Each number is 50 + 10 x the weight over the matrix's rms, rounded and kept within 0 to 99. Layers, rows and columns count from 0.

# layer 2 attention query, 256x640, rms 0.245, rows 228-249, columns 480-639
40 31 60 47 51 45 55 51 49 52 72 51 67 57 57 41 49 59 50 53 43 58 53 53 49 43 57 47 63 54 54 60 45 51 53 38 50 50 38 54 59 54 59 62 38 64 59 39 31 46 44 65 48 44 47 53 57 52 57 60 37 34 61 48 77 63 73 39 65 43 50 47 45 58 61 54 70 62 49 63 52 40 40 69 42 58 38 68 50 50 43 41 79 45 51 42 64 52 55 54 48 51 49 60 57 36 57 57 56 43 53 57 30 50 53 32 49 46 56 53 39 38 62 36 43 53 61 60 61 51 54 48 52 52 41 59 62 45 83 48 60 38 54 69 53 48 49 36 41 57 46 31 45 49 48 62 57 59 52 52
49 65 49 54 53 64 48 47 55 31 53 54 39 37 58 63 56 45 62 41 28 55 64 44 36 42 49 51 45 55 49 67 32 62 42 43 55 58 50 74 28 35 41 41 58 73 71 55 39 50 68 54 55 48 43 60 35 37 56 45 32 26 36 31 53 50 62 52 64 38 47 44 42 54 40 52 40 55 45 60 53 65 55 43 59 57 69 46 58 57 52 58 43 48 43 47 55 36 44 32 48 47 52 25 59 43 25 51 59 52 60 54 48 54 63 37 59 53 38 62 52 51 57 61 54 39 60 19 57 46 32 57 53 44 28 56 48 63 59 64 61 47 57 54 28 59 56 51 49 59 39 66 36 37 39 43 40 49 49 44
58 49 59 59 41 69 60 48 36 52 44 39 58 56 52 54 43 50 54 61 44 58 56 73 34 50 47 54 53 68 63 62 44 68 37 50 53 60 53 64 38 51 54 49 69 35 57 37 55 40 45 60 35 40 31 46 51 50 74 55 57 58 63 41 39 45 32 50 52 62 35 50 36 39 58 43 50 35 59 44 43 55 44 48 34 41 52 47 55 66 49 53 51 49 40 50 53 51 61 56 33 40 59 42 50 68 49 50 46 44 51 49 52 55 51 51 48 53 33 62 32 42 32 60 53 38 52 50 64 64 45 58 55 32 53 67 60 41 36 28 55 32 54 56 37 50 44 54 46 66 67 43 53 69 55 63 58 43 32 51
48 55 39 62 49 48 45 49 38 46 48 63 49 51 34 63 37 40 56 49 53 51 55 59 34 38 65 59 43 49 44 47 59 53 39 62 67 33 52 41 62 46 58 54 39 32 58 48 44 55 45 58 43 52 44 50 34 60 49 49 53 54 39 44 61 45 61 44 61 49 57 49 42 40 40 51 55 29 68 47 30 56 37 28 49 29 45 52 55 51 45 57 70 76 38 41 47 63 53 40 60 44 44 55 53 55 42 43 48 47 54 55 41 51 47 60 47 73 43 52 55 52 43 39 35 47 55 51 48 58 61 62 47 45 53 50 44 59 56 38 39 58 55 53 42 37 40 45 64 45 36 67 45 61 62 42 42 36 70 65
49 60 50 61 57 54 69 46 56 65 47 54 53 46 44 52 56 39 32 53 34 38 44 48 67 58 44 33 47 55 49 38 59 46 49 64 45 57 53 42 54 58 76 52 57 67 60 42 79 71 52 42 45 47 47 48 54 46 42 44 65 52 44 49 55 78 46 56 69 62 62 31 63 44 30 48 52 47 36 41 27 36 47 48 50 74 52 43 52 39 38 57 64 45 59 44 41 49 60 61 47 59 37 39 42 36 50 52 57 61 49 43 35 51 64 46 63 39 76 37 53 51 42 37 45 48 54 37 45 46 55 38 38 59 52 38 41 35 53 54 67 57 53 57 54 11 34 37 47 51 44 43 55 56 62 48 39 43 50 37
50 44 27 13 46 46 63 53 53 49 39 60 53 37 48 51 63 58 42 47 32 40 60 47 47 47 67 44 53 46 46 52 31 48 59 49 74 53 43 27 63 41 44 48 45 38 61 46 29 51 47 56 64 39 48 70 41 25 58 56 41 60 53 40 49 62 54 35 44 40 48 45 41 52 62 46 43 66 52 53 52 68 38 57 51 41 59 20 50 59 47 44 50 36 50 51 47 40 57 51 39 65 52 61 33 42 34 62 48 44 60 48 41 63 38 67 45 34 37 50 51 37 64 50 45 33 46 56 48 46 41 55 40 46 36 32 38 40 24 26 65 44 58 50 48 39 43 57 56 68 61 52 71 42 51 43 51 54 71 54
74 54 42 66 55 49 58 58 39 55 63 80 67 24 51 47 50 45 50 34 46 75 39 50 52 40 42 24 41 39 70 42 39 50 56 45 58 47 75 42 72 55 52 53 51 42 48 49 49 32 57 47 54 54 45 60 55 50 43 40 61 42 40 44 46 58 53 46 44 25 51 59 50 38 53 46 62 63 55 38 47 63 63 44 30 56 63 47 53 52 62 52 40 50 59 51 40 62 59 46 44 51 54 34 44 38 39 46 43 50 60 52 48 37 58 63 36 50 61 67 41 40 24 44 44 43 26 55 48 51 43 41 45 59 44 41 60 37 60 56 61 41 47 55 51 58 47 29 69 51 63 39 43 24 53 47 66 37 54 58
35 44 48 45 45 53 39 43 53 52 66 55 47 59 49 54 40 53 38 58 63 67 54 63 49 45 43 52 64 60 31 43 68 49 44 42 42 54 53 54 67 53 44 60 40 36 60 52 32 40 46 53 38 37 68 56 43 41 45 57 76 36 53 69 45 78 44 68 51 43 50 38 32 43 32 39 50 51 46 47 42 47 58 66 54 31 51 50 47 49 42 54 44 52 27 50 64 53 60 38 53 56 43 37 47 51 31 46 44 66 50 43 66 46 45 62 57 51 35 44 62 31 47 68 60 47 49 64 45 53 36 43 40 50 30 56 67 55 59 63 65 39 52 48 57 35 48 64 69 56 57 37 49 52 52 36 45 44 43 53
55 52 71 37 62 59 72 58 68 56 53 43 53 57 41 60 20 50 37 58 55 48 65 41 43 37 48 46 62 46 27 47 54 52 39 40 54 51 57 54 39 67 43 46 42 50 33 55 58 41 39 33 40 59 48 43 69 49 35 64 41 57 63 48 24 55 55 75 49 34 32 43 44 47 50 63 73 33 43 63 48 61 23 50 49 39 37 57 56 54 53 26 31 30 74 48 54 41 47 74 54 38 73 31 82 48 52 49 67 61 50 50 66 46 66 35 52 41 44 53 65 62 42 46 54 52 51 53 49 44 64 55 59 54 79 68 45 46 36 55 43 55 49 52 62 44 29 53 44 46 44 44 68 46 60 73 60 43 35 58
43 56 47 37 46 54 74 60 47 51 81 63 50 55 44 32 49 54 49 43 59 49 54 42 38 55 43 51 57 20 34 59 57 45 62 59 33 58 52 47 42 66 61 52 46 49 48 46 34 55 51 58 60 62 56 49 55 46 51 46 48 42 52 67 62 64 57 44 60 47 45 47 47 33 62 42 55 37 36 53 53 46 65 56 50 45 66 60 39 47 51 54 58 62 54 49 46 62 70 47 42 48 59 63 53 50 55 43 58 61 44 60 54 49 54 56 40 47 36 59 37 66 40 49 62 54 45 53 50 43 62 52 57 41 53 47 37 44 53 52 54 41 67 34 42 55 32 60 73 34 42 38 36 57 45 51 50 58 67 49
57 48 54 46 80 47 51 49 53 45 34 49 37 39 37 36 50 47 44 53 38 36 52 63 50 36 53 44 55 61 51 36 65 52 43 51 65 62 48 43 48 42 45 55 44 24 58 30 51 27 45 53 49 48 73 41 57 37 50 64 60 51 49 39 54 53 49 54 56 40 35 38 56 33 57 31 67 38 39 48 53 54 67 65 42 56 50 50 47 52 54 58 57 47 57 29 32 50 62 48 49 67 48 47 53 38 41 34 46 46 51 41 52 61 53 64 40 55 53 58 54 49 48 47 43 45 40 35 50 47 33 37 46 50 59 71 47 45 49 40 51 45 57 28 44 44 54 45 66 51 31 61 66 58 40 53 65 43 45 67
52 34 49 64 53 55 67 55 60 52 45 63 60 41 63 50 56 44 66 59 57 33 38 34 46 52 49 64 41 64 64 56 48 59 40 61 26 35 49 42 45 51 60 46 50 61 30 27 48 52 63 62 54 41 74 49 48 43 55 44 52 45 43 42 51 34 46 56 67 52 38 55 54 63 40 41 46 56 46 60 44 54 39 58 56 47 51 47 48 37 34 47 55 46 48 49 61 47 68 55 36 60 55 64 38 62 52 71 57 73 44 64 38 44 39 46 59 50 54 54 56 55 40 39 44 55 43 41 35 51 42 48 39 52 54 52 70 36 46 43 63 44 48 44 41 58 34 53 47 52 56 64 64 55 48 64 33 44 55 55
41 55 43 46 34 43 59 50 48 43 43 53 60 52 69 45 49 59 61 54 47 68 36 48 43 55 43 50 41 49 73 49 37 41 47 36 55 20 42 45 53 45 47 49 43 59 74 50 39 70 53 56 70 48 50 51 55 46 38 56 60 52 49 45 67 42 47 34 45 48 57 48 49 47 55 52 38 61 32 59 61 44 65 30 40 56 50 49 53 51 40 49 58 65 67 50 50 48 28 50 58 37 41 44 55 70 48 55 30 44 48 54 40 38 55 54 53 63 46 39 41 56 45 50 74 59 42 68 63 40 51 57 54 53 36 34 62 49 47 39 42 44 50 61 66 50 81 49 51 39 45 35 40 57 48 49 50 46 49 52
43 34 44 67 62 55 69 33 33 62 61 55 41 42 41 49 34 36 42 47 48 44 54 72 44 48 31 59 36 44 63 74 37 33 45 61 43 72 34 58 48 64 30 52 26 39 42 47 54 26 40 41 46 43 45 25 41 51 55 37 42 60 65 57 49 58 57 45 52 58 52 56 46 60 59 43 38 48 56 38 59 42 62 57 59 43 50 35 53 57 59 55 44 47 56 65 63 54 44 40 71 49 23 59 40 53 60 60 44 68 50 48 69 49 42 52 56 51 51 54 59 60 48 41 44 43 65 68 47 43 58 61 54 49 54 45 39 48 60 59 48 35 30 43 54 43 36 54 43 39 66 45 59 46 79 58 46 68 59 43
60 41 51 53 32 71 40 63 50 53 59 67 54 48 44 52 59 62 52 53 33 42 48 48 58 53 56 40 27 43 61 65 59 51 36 48 52 26 70 42 34 53 60 70 54 47 61 50 51 47 56 55 55 47 45 46 63 40 72 42 62 30 48 40 53 51 44 53 52 47 57 61 51 41 45 47 50 59 59 49 53 59 45 51 51 48 41 39 47 53 60 55 69 49 62 38 53 57 55 57 56 51 49 61 38 55 46 29 52 68 47 39 48 59 43 28 50 43 51 62 39 64 45 57 46 41 51 42 42 52 44 31 58 47 69 54 58 58 75 58 48 47 70 51 62 66 49 39 60 58 62 53 62 40 63 52 62 45 38 53
43 54 45 45 58 46 52 57 32 57 53 64 60 55 56 57 48 49 72 46 64 39 47 55 58 55 45 33 47 41 54 43 38 40 57 64 46 44 21 55 43 39 44 27 66 52 52 53 32 46 41 50 31 38 45 55 64 45 32 50 48 44 47 55 41 77 42 49 47 38 57 29 41 71 51 29 53 45 62 36 60 73 46 47 66 41 47 35 50 75 45 46 62 45 45 46 40 51 51 53 60 54 36 37 63 59 36 40 36 45 39 59 72 52 29 54 65 40 48 46 46 50 50 42 40 38 60 37 41 30 54 41 47 47 27 30 44 52 44 53 58 71 34 49 33 53 61 49 52 64 46 34 45 32 47 45 51 47 55 36
50 51 47 61 44 52 42 68 28 44 68 32 53 53 53 51 31 62 72 47 24 50 57 35 61 52 45 48 51 45 36 52 63 49 53 52 51 44 57 63 57 50 47 50 51 77 37 54 55 60 48 58 48 52 57 31 44 46 31 39 28 48 36 42 61 55 21 35 34 59 45 42 53 50 51 47 52 46 51 65 27 36 76 52 44 34 78 65 43 61 43 65 55 50 41 49 68 56 60 67 64 36 52 62 58 55 40 50 55 42 38 41 49 65 41 60 49 31 55 54 40 56 48 43 55 57 30 60 52 43 35 54 41 32 56 57 45 42 42 66 47 66 31 63 52 52 61 57 55 63 68 39 45 44 34 60 45 54 50 49
37 64 59 37 48 56 47 41 52 44 52 42 57 56 49 54 43 53 58 61 31 35 56 51 35 52 53 65 59 50 42 53 49 56 37 55 42 63 54 44 51 57 55 55 30 50 55 59 58 66 56 62 51 59 56 52 63 60 34 36 53 57 44 54 48 38 52 36 56 46 44 36 53 58 46 50 60 58 31 33 71 37 48 48 63 44 40 52 43 41 60 14 41 45 68 59 50 51 53 61 56 54 56 53 53 50 49 43 60 43 49 52 45 42 65 50 58 53 52 53 50 42 51 37 41 57 40 58 49 43 65 43 37 43 59 44 44 64 60 48 46 40 69 54 28 54 53 43 47 63 50 47 67 57 60 51 53 67 44 48
75 54 70 44 69 57 44 67 37 51 54 49 42 46 50 51 37 31 31 50 69 53 61 47 40 42 45 54 43 68 60 34 53 33 32 53 60 48 50 52 33 37 64 56 54 54 54 46 51 66 60 38 46 82 41 35 58 59 56 42 53 26 63 38 36 48 36 42 61 57 42 52 43 47 44 42 56 26 56 59 52 57 47 43 51 48 44 63 50 44 67 70 52 40 63 53 53 58 32 53 44 41 73 49 40 53 63 60 33 49 57 59 49 39 55 64 45 50 31 73 70 53 59 54 33 63 41 51 49 72 41 53 61 60 53 73 29 35 47 37 44 35 26 41 42 42 40 60 46 36 58 35 68 50 66 59 46 50 51 29
46 48 58 54 51 78 57 61 49 33 60 38 49 36 57 54 46 63 37 40 51 42 64 50 37 43 51 59 45 42 55 46 49 53 51 59 48 44 45 47 70 40 52 63 45 47 43 62 70 59 60 43 55 58 50 52 61 50 47 58 52 39 50 49 36 42 38 42 44 47 76 68 54 40 64 65 62 50 58 36 60 52 35 57 53 46 65 53 41 62 57 42 40 53 52 62 53 58 45 49 48 26 31 43 55 60 51 38 54 35 50 43 34 62 49 46 65 60 53 51 48 63 49 53 71 42 55 46 70 39 39 46 46 43 37 58 36 60 46 47 53 72 42 55 52 36 51 27 49 43 65 67 57 62 51 51 27 58 48 50
68 65 55 59 43 47 62 37 60 48 51 36 55 39 60 43 63 51 28 36 60 41 56 41 62 70 39 50 48 49 71 65 36 64 56 48 39 42 33 49 35 54 46 61 47 65 44 59 50 59 52 58 69 51 72 63 63 42 24 52 53 63 32 39 53 68 39 59 32 58 44 58 46 54 48 58 32 56 39 46 58 30 50 54 44 73 41 39 45 53 50 46 42 52 61 31 57 44 59 61 34 48 48 38 56 38 46 72 60 53 53 64 57 52 70 45 55 59 64 50 47 44 48 52 44 52 42 55 34 41 57 53 45 65 56 69 34 41 59 67 38 46 72 47 56 60 59 68 57 75 35 63 28 45 34 54 54 55 50 55
54 71 44 42 51 54 48 57 60 56 37 52 50 32 61 33 64 46 38 52 41 51 59 51 46 48 40 43 36 29 42 46 62 56 44 47 49 47 36 58 48 34 56 61 54 29 45 38 59 17 45 66 50 63 33 49 46 36 44 50 58 41 56 53 40 41 17 51 34 53 44 56 53 59 38 44 58 45 47 40 65 57 45 50 49 50 54 58 54 56 36 75 42 54 18 60 51 56 50 35 50 54 66 56 46 34 54 54 40 65 44 64 44 40 52 47 73 59 49 39 44 54 58 43 52 37 55 32 53 38 52 56 66 46 55 37 44 51 64 49 55 59 52 74 56 48 42 44 50 56 43 62 56 50 65 40 42 46 44 47
# layer 2 attention key, 256x640, rms 0.239, rows 228-249, columns 480-639
43 50 37 52 60 50 47 60 51 42 47 64 50 47 55 56 36 34 55 52 45 59 32 70 50 52 30 64 48 66 70 34 40 45 56 67 52 55 62 58 47 41 56 33 58 36 52 57 58 47 55 56 48 47 67 58 18 57 64 55 59 56 48 56 34 33 40 66 46 54 50 56 56 40 36 44 35 55 64 46 34 58 62 54 68 39 43 68 42 34 33 58 37 56 32 38 53 66 63 56 53 41 63 57 56 48 31 51 44 44 43 53 61 41 42 80 39 60 58 50 62 62 51 57 43 50 63 28 66 42 64 43 56 31 45 52 42 59 33 37 39 57 50 46 51 55 45 66 57 48 44 83 49 40 51 45 53 45 46 38
61 45 51 38 53 57 61 50 54 46 55 42 61 49 50 44 40 56 49 65 56 38 38 61 40 34 44 43 46 45 53 53 61 48 42 63 58 42 46 38 49 48 57 57 67 54 36 48 38 41 38 38 51 47 56 41 38 37 48 46 43 64 48 64 36 49 41 43 50 46 49 48 50 56 56 44 41 39 59 48 52 46 50 60 35 35 58 52 60 60 55 49 67 59 57 60 61 65 71 51 49 58 60 47 54 49 67 50 34 51 44 36 46 59 70 57 45 58 46 44 62 64 50 43 64 39 55 74 24 55 50 61 30 52 49 56 34 61 44 34 40 59 25 55 59 56 53 61 47 41 75 43 60 56 45 83 63 56 35 59
42 44 28 35 58 47 63 38 50 45 70 54 30 42 49 44 50 50 37 51 62 18 41 44 58 49 29 44 44 58 41 46 55 58 64 42 37 38 38 39 40 35 44 48 39 45 43 35 41 58 61 55 51 45 59 64 65 36 43 37 51 22 52 63 62 42 47 46 68 43 45 40 63 71 45 44 52 69 36 37 45 44 37 53 40 44 24 67 29 44 42 71 68 54 57 60 58 48 45 36 61 63 53 45 46 51 45 53 33 76 56 48 55 69 33 44 59 52 36 47 56 52 39 31 69 66 45 51 49 27 56 27 57 49 42 46 59 58 61 68 48 71 43 44 66 40 47 33 67 35 55 69 49 32 42 54 41 57 66 52
37 57 53 39 52 46 58 47 51 53 64 41 56 36 52 41 38 56 70 67 43 46 59 45 58 56 39 31 59 69 49 52 49 51 40 56 40 45 61 57 46 51 47 57 51 38 39 49 61 64 46 45 56 57 51 60 48 63 53 43 64 42 50 53 35 55 51 61 51 61 41 49 46 54 32 39 39 58 35 34 52 49 35 75 44 61 36 49 36 58 56 41 42 36 56 44 52 26 46 58 59 62 49 50 69 67 40 52 63 39 36 49 49 56 58 57 52 36 44 34 57 58 51 45 50 47 41 58 40 39 38 41 41 72 58 56 51 40 57 45 54 48 51 38 54 53 50 49 52 74 60 21 65 55 52 46 45 64 61 44
56 46 54 35 53 59 34 46 30 46 57 62 43 55 58 55 24 56 63 64 55 53 53 41 29 39 63 48 47 49 71 41 34 56 48 41 63 24 54 54 38 50 38 66 30 56 48 51 32 52 51 50 34 54 57 29 57 69 69 62 43 46 43 49 52 45 63 34 35 37 48 50 47 63 42 41 58 54 48 39 54 55 50 57 34 44 61 59 49 65 41 48 54 51 45 56 60 31 44 44 64 49 45 59 54 63 54 62 42 61 49 50 55 59 32 38 42 66 53 55 51 49 55 47 47 47 45 64 58 61 57 63 73 53 65 73 41 51 43 53 33 67 47 42 39 74 52 44 48 54 43 50 54 40 55 53 60 55 51 50
69 49 36 66 26 56 34 50 28 39 47 41 47 62 65 72 55 57 48 36 50 52 52 60 38 57 40 38 62 54 56 58 60 42 50 41 39 43 60 55 52 62 58 37 41 50 61 66 68 49 42 54 44 41 63 48 58 56 47 46 52 49 71 40 45 39 54 56 56 72 57 63 55 45 37 52 52 47 66 50 55 58 54 52 67 55 39 58 44 58 47 46 47 65 50 66 42 45 37 43 43 52 57 61 56 44 53 28 52 57 40 36 51 85 41 58 56 42 50 41 43 53 48 49 65 61 46 45 60 37 68 52 53 56 48 53 57 51 52 63 42 36 62 56 51 50 61 51 68 42 52 34 46 56 41 64 53 40 30 43
17 34 55 51 28 56 51 50 68 34 44 49 55 61 54 68 51 43 47 52 52 51 61 37 41 67 50 59 39 48 40 47 65 42 34 63 46 62 46 50 46 49 55 21 74 51 65 38 53 55 56 46 51 54 48 39 29 59 57 50 50 47 55 30 50 57 46 39 54 53 33 47 45 61 52 33 34 39 43 66 69 51 44 59 62 35 48 56 57 56 47 52 42 43 40 56 75 47 49 30 58 51 47 77 50 56 50 59 62 35 41 62 49 39 59 31 49 47 40 59 43 52 60 62 46 35 59 28 66 56 60 67 33 62 38 61 43 52 63 43 54 56 39 47 52 30 60 50 40 62 59 66 66 56 38 58 40 60 44 46
57 53 50 46 57 65 58 40 65 48 63 51 28 55 49 52 47 22 47 42 51 46 56 23 56 43 39 56 32 53 51 49 42 45 62 53 30 57 50 59 49 46 61 43 47 54 39 70 56 50 69 64 44 45 34 50 34 59 77 36 38 54 80 34 48 56 47 56 53 68 41 65 69 46 52 51 53 41 30 46 42 54 46 45 42 61 51 75 53 51 53 72 46 46 62 56 43 61 51 37 44 47 62 59 56 42 57 42 54 32 64 46 40 45 27 38 49 34 47 47 29 56 31 66 42 45 51 57 55 42 45 36 43 44 52 48 46 39 37 50 55 46 42 56 55 55 57 35 56 47 56 52 50 38 68 63 35 60 43 63
50 35 39 29 60 62 40 60 31 44 60 38 66 55 62 55 70 41 43 47 56 51 28 60 65 65 40 50 40 68 50 48 66 62 48 66 53 41 35 51 55 46 53 47 60 57 61 50 40 46 49 64 56 66 59 56 46 52 45 34 63 53 53 37 44 46 44 48 52 42 52 46 55 50 52 31 55 61 51 44 36 53 57 59 53 46 42 42 59 68 59 56 48 39 25 40 49 52 60 53 55 60 52 51 43 43 38 51 54 54 41 60 39 50 59 47 59 46 66 60 45 49 52 61 40 44 40 61 50 57 51 52 45 32 37 44 52 39 43 62 40 45 22 37 60 56 67 22 46 57 38 61 48 48 42 32 58 62 62 59
49 42 44 47 44 51 40 57 62 55 24 50 48 53 63 47 48 50 59 56 53 47 61 39 72 61 58 39 51 67 48 45 58 67 52 51 51 49 60 38 48 45 44 39 41 49 40 33 68 39 47 50 76 41 43 55 56 57 27 44 53 53 45 44 42 42 41 42 68 52 54 64 55 38 45 53 34 46 82 62 59 49 41 44 57 50 58 58 30 42 48 53 38 46 46 69 45 41 54 61 38 55 44 49 48 56 34 57 55 38 46 57 46 35 62 53 68 41 52 40 57 36 67 37 43 55 66 39 42 48 47 59 40 48 55 46 57 58 32 53 39 66 58 59 41 48 70 58 48 42 50 53 73 40 62 51 48 46 53 51
54 43 30 50 41 50 50 36 48 38 56 67 44 54 57 36 37 42 53 67 47 55 40 52 46 45 42 45 58 47 51 55 35 53 45 31 48 49 56 43 64 47 40 27 54 78 40 63 33 45 51 64 53 51 44 58 37 58 65 43 48 52 25 44 53 44 49 56 49 51 45 60 60 41 31 67 32 31 54 53 59 37 65 47 69 57 56 41 43 40 51 50 52 48 45 49 58 57 40 52 45 26 54 57 38 60 56 46 48 62 47 49 48 52 54 69 35 33 75 54 37 52 48 41 46 61 81 47 79 32 57 61 42 49 62 36 45 36 46 53 58 54 63 51 66 36 46 54 62 69 55 65 48 70 60 40 41 26 40 47
53 52 63 35 50 68 52 60 40 51 43 52 53 66 52 50 74 64 63 53 54 60 53 68 47 60 42 57 47 40 42 48 58 45 61 47 65 44 28 44 47 54 43 51 59 59 53 53 30 49 36 36 35 58 34 55 32 60 33 42 44 51 43 53 58 52 62 42 54 43 57 55 44 56 52 54 47 68 61 47 55 43 48 52 65 44 49 54 70 68 79 56 64 36 44 48 44 43 55 33 60 47 56 41 44 42 44 50 35 42 35 55 53 66 84 39 50 56 52 43 65 40 72 48 52 49 34 58 66 56 61 61 46 34 38 50 39 64 36 47 27 47 52 46 48 51 52 41 36 60 47 47 31 44 46 51 59 50 54 33
65 50 68 50 73 71 61 39 45 47 50 54 42 51 23 35 41 31 61 50 66 54 48 56 50 36 66 56 67 43 50 44 62 57 60 65 27 52 65 67 64 39 45 46 50 35 45 45 59 43 67 60 38 40 40 56 59 52 52 52 65 45 69 54 63 53 47 53 68 19 46 45 65 50 49 36 61 59 50 27 65 45 47 56 35 60 31 47 43 45 38 66 40 16 30 39 74 46 65 33 65 59 34 54 26 31 39 68 61 66 62 48 79 28 42 71 51 49 35 36 67 49 36 59 23 23 33 49 48 42 46 62 51 40 43 69 57 65 75 55 61 68 37 61 34 57 30 33 60 58 46 61 60 46 40 64 45 64 77 42
70 65 49 55 46 59 33 74 54 42 31 37 57 44 54 32 64 50 62 41 42 45 48 29 51 56 65 64 56 48 37 35 62 61 54 56 64 44 60 37 61 68 46 46 63 65 53 50 37 48 60 57 75 58 85 74 53 48 43 66 52 53 41 51 53 52 47 58 39 61 57 56 60 31 39 44 40 35 54 45 60 69 53 57 45 37 52 48 54 32 55 37 44 57 37 59 49 47 42 59 33 44 69 65 58 51 44 35 64 31 68 52 48 56 43 56 44 48 61 52 50 41 70 57 39 63 50 41 63 57 47 49 38 67 66 50 39 46 36 54 40 48 58 58 46 47 44 42 45 58 44 39 29 53 32 31 58 38 49 69
40 50 39 59 65 48 54 53 37 44 48 39 36 46 41 44 40 39 35 51 66 48 52 41 55 57 62 42 65 60 25 61 42 47 59 49 47 67 40 53 50 44 48 42 49 27 38 54 46 43 42 42 53 42 56 43 30 72 53 49 50 60 52 57 40 49 52 62 50 52 43 37 60 30 58 59 50 50 58 40 38 57 58 54 43 33 43 43 52 28 49 62 33 43 54 31 36 43 73 47 34 45 38 61 56 56 54 52 58 27 55 57 49 50 61 52 72 52 50 43 49 43 43 52 51 41 35 39 45 60 49 60 38 46 33 37 58 56 26 58 48 52 55 50 61 39 32 51 51 53 49 51 37 57 56 46 50 61 69 48
59 55 55 63 45 47 55 39 48 58 52 31 64 54 36 45 41 37 40 56 48 44 45 56 51 35 39 67 59 47 55 64 70 76 59 56 43 52 60 48 23 50 65 59 60 52 45 45 71 54 61 42 59 57 62 51 62 57 63 56 44 85 53 54 50 45 53 47 48 62 45 35 66 45 39 63 51 46 51 55 29 48 47 54 62 61 58 78 33 31 58 38 33 55 56 40 58 50 41 50 46 49 39 55 37 50 49 46 54 41 52 36 59 61 71 50 58 43 45 64 51 57 40 43 66 50 39 64 52 49 50 44 36 34 58 46 55 62 60 38 51 34 62 53 58 52 55 44 35 37 53 76 60 61 43 47 60 45 49 65
65 59 64 44 63 47 45 52 71 45 43 57 43 45 35 51 50 27 36 40 45 49 69 67 45 45 53 32 56 36 55 47 54 49 52 54 64 43 56 48 33 60 32 61 46 43 54 36 26 57 66 48 48 56 55 64 48 49 63 57 52 33 70 47 73 51 55 41 44 30 54 43 40 47 50 57 50 49 60 50 54 44 61 44 41 60 45 32 57 37 61 52 45 60 66 33 58 38 73 38 44 67 47 61 63 68 51 48 45 49 61 38 49 52 54 60 59 43 44 37 56 49 43 70 41 52 55 45 57 55 65 45 32 47 46 56 52 36 60 30 33 55 49 47 45 54 54 54 38 50 31 46 41 49 48 27 52 68 54 27
47 53 40 54 58 51 50 56 48 48 44 49 57 41 37 55 43 52 43 47 78 52 45 40 52 54 42 35 37 46 56 43 48 58 54 51 44 53 52 57 25 43 45 56 36 50 56 50 37 38 43 52 46 46 63 58 57 45 71 61 56 43 48 46 43 50 42 46 49 56 56 60 36 63 59 53 57 35 80 44 15 63 42 44 52 46 53 51 45 62 35 72 53 33 52 32 49 47 50 51 45 52 42 50 39 42 59 53 41 64 57 53 59 74 50 49 31 57 38 33 38 33 40 54 52 35 68 44 59 51 55 38 43 70 48 60 77 45 48 42 56 44 22 39 62 42 64 50 55 41 47 60 48 61 55 52 36 56 53 47
34 42 45 46 44 50 53 37 62 69 37 31 48 57 48 55 55 56 52 49 38 33 40 65 69 48 52 41 59 43 52 36 31 34 60 51 48 39 44 45 58 61 52 46 48 51 42 53 46 41 56 39 64 39 53 57 45 55 37 66 38 55 36 69 48 43 67 51 58 35 48 47 64 77 74 49 45 67 52 43 49 31 53 49 42 47 39 51 48 65 45 57 57 62 47 55 47 42 47 55 50 49 38 55 56 39 38 32 58 47 45 43 45 51 41 20 46 55 61 44 55 88 39 46 48 46 61 60 46 32 50 45 45 44 55 43 55 48 64 61 53 51 40 66 68 54 48 43 44 50 49 54 35 52 58 54 41 56 29 62
27 53 31 75 34 47 44 43 48 66 59 48 51 66 43 34 53 54 47 59 38 48 52 54 58 43 50 32 63 57 50 60 60 47 38 47 50 26 49 47 54 58 72 59 42 58 46 39 41 52 49 42 42 51 42 41 48 57 44 66 47 65 56 58 52 51 48 34 50 66 39 50 60 38 41 43 52 44 47 72 60 41 60 42 37 54 61 37 48 55 27 55 69 36 52 56 32 58 58 43 69 56 68 45 56 55 58 65 53 46 55 53 60 50 55 36 38 41 41 42 37 35 43 39 38 54 40 42 38 42 34 44 57 38 50 47 56 57 42 52 52 38 67 59 45 65 63 51 52 75 47 40 43 42 66 47 72 72 57 55
56 44 54 60 54 47 44 50 45 57 50 57 62 57 60 58 51 44 65 68 40 64 54 41 59 52 58 50 49 47 36 44 53 49 41 39 65 56 52 41 47 37 51 44 66 47 41 48 40 35 58 54 35 57 44 52 29 55 61 49 56 45 47 83 51 34 56 40 66 40 73 53 39 29 65 45 51 71 60 48 41 60 55 48 48 56 62 66 29 48 46 41 51 36 59 62 36 49 46 47 57 55 46 40 37 37 52 32 46 54 50 51 53 51 44 57 32 36 36 49 42 59 41 73 36 60 62 29 63 69 54 45 44 53 60 41 57 51 41 38 57 57 40 27 64 34 37 30 45 51 53 64 49 51 45 33 57 55 46 42
54 33 44 32 40 38 39 39 37 36 65 55 60 41 48 61 55 44 47 63 46 48 54 50 43 55 47 54 69 54 50 47 45 51 52 59 49 46 47 45 43 28 30 27 30 51 58 50 46 68 35 56 35 49 51 39 44 53 60 59 57 73 39 40 61 61 43 60 58 37 47 49 53 32 62 51 47 64 59 59 64 54 42 70 65 57 45 54 52 29 55 50 49 51 70 55 49 48 52 69 51 49 46 53 43 60 47 38 37 47 48 44 53 57 56 53 47 56 35 55 35 57 35 59 37 37 44 59 41 51 21 46 26 69 44 54 48 47 49 58 40 56 58 55 62 63 49 38 39 44 36 35 40 61 59 56 50 50 48 58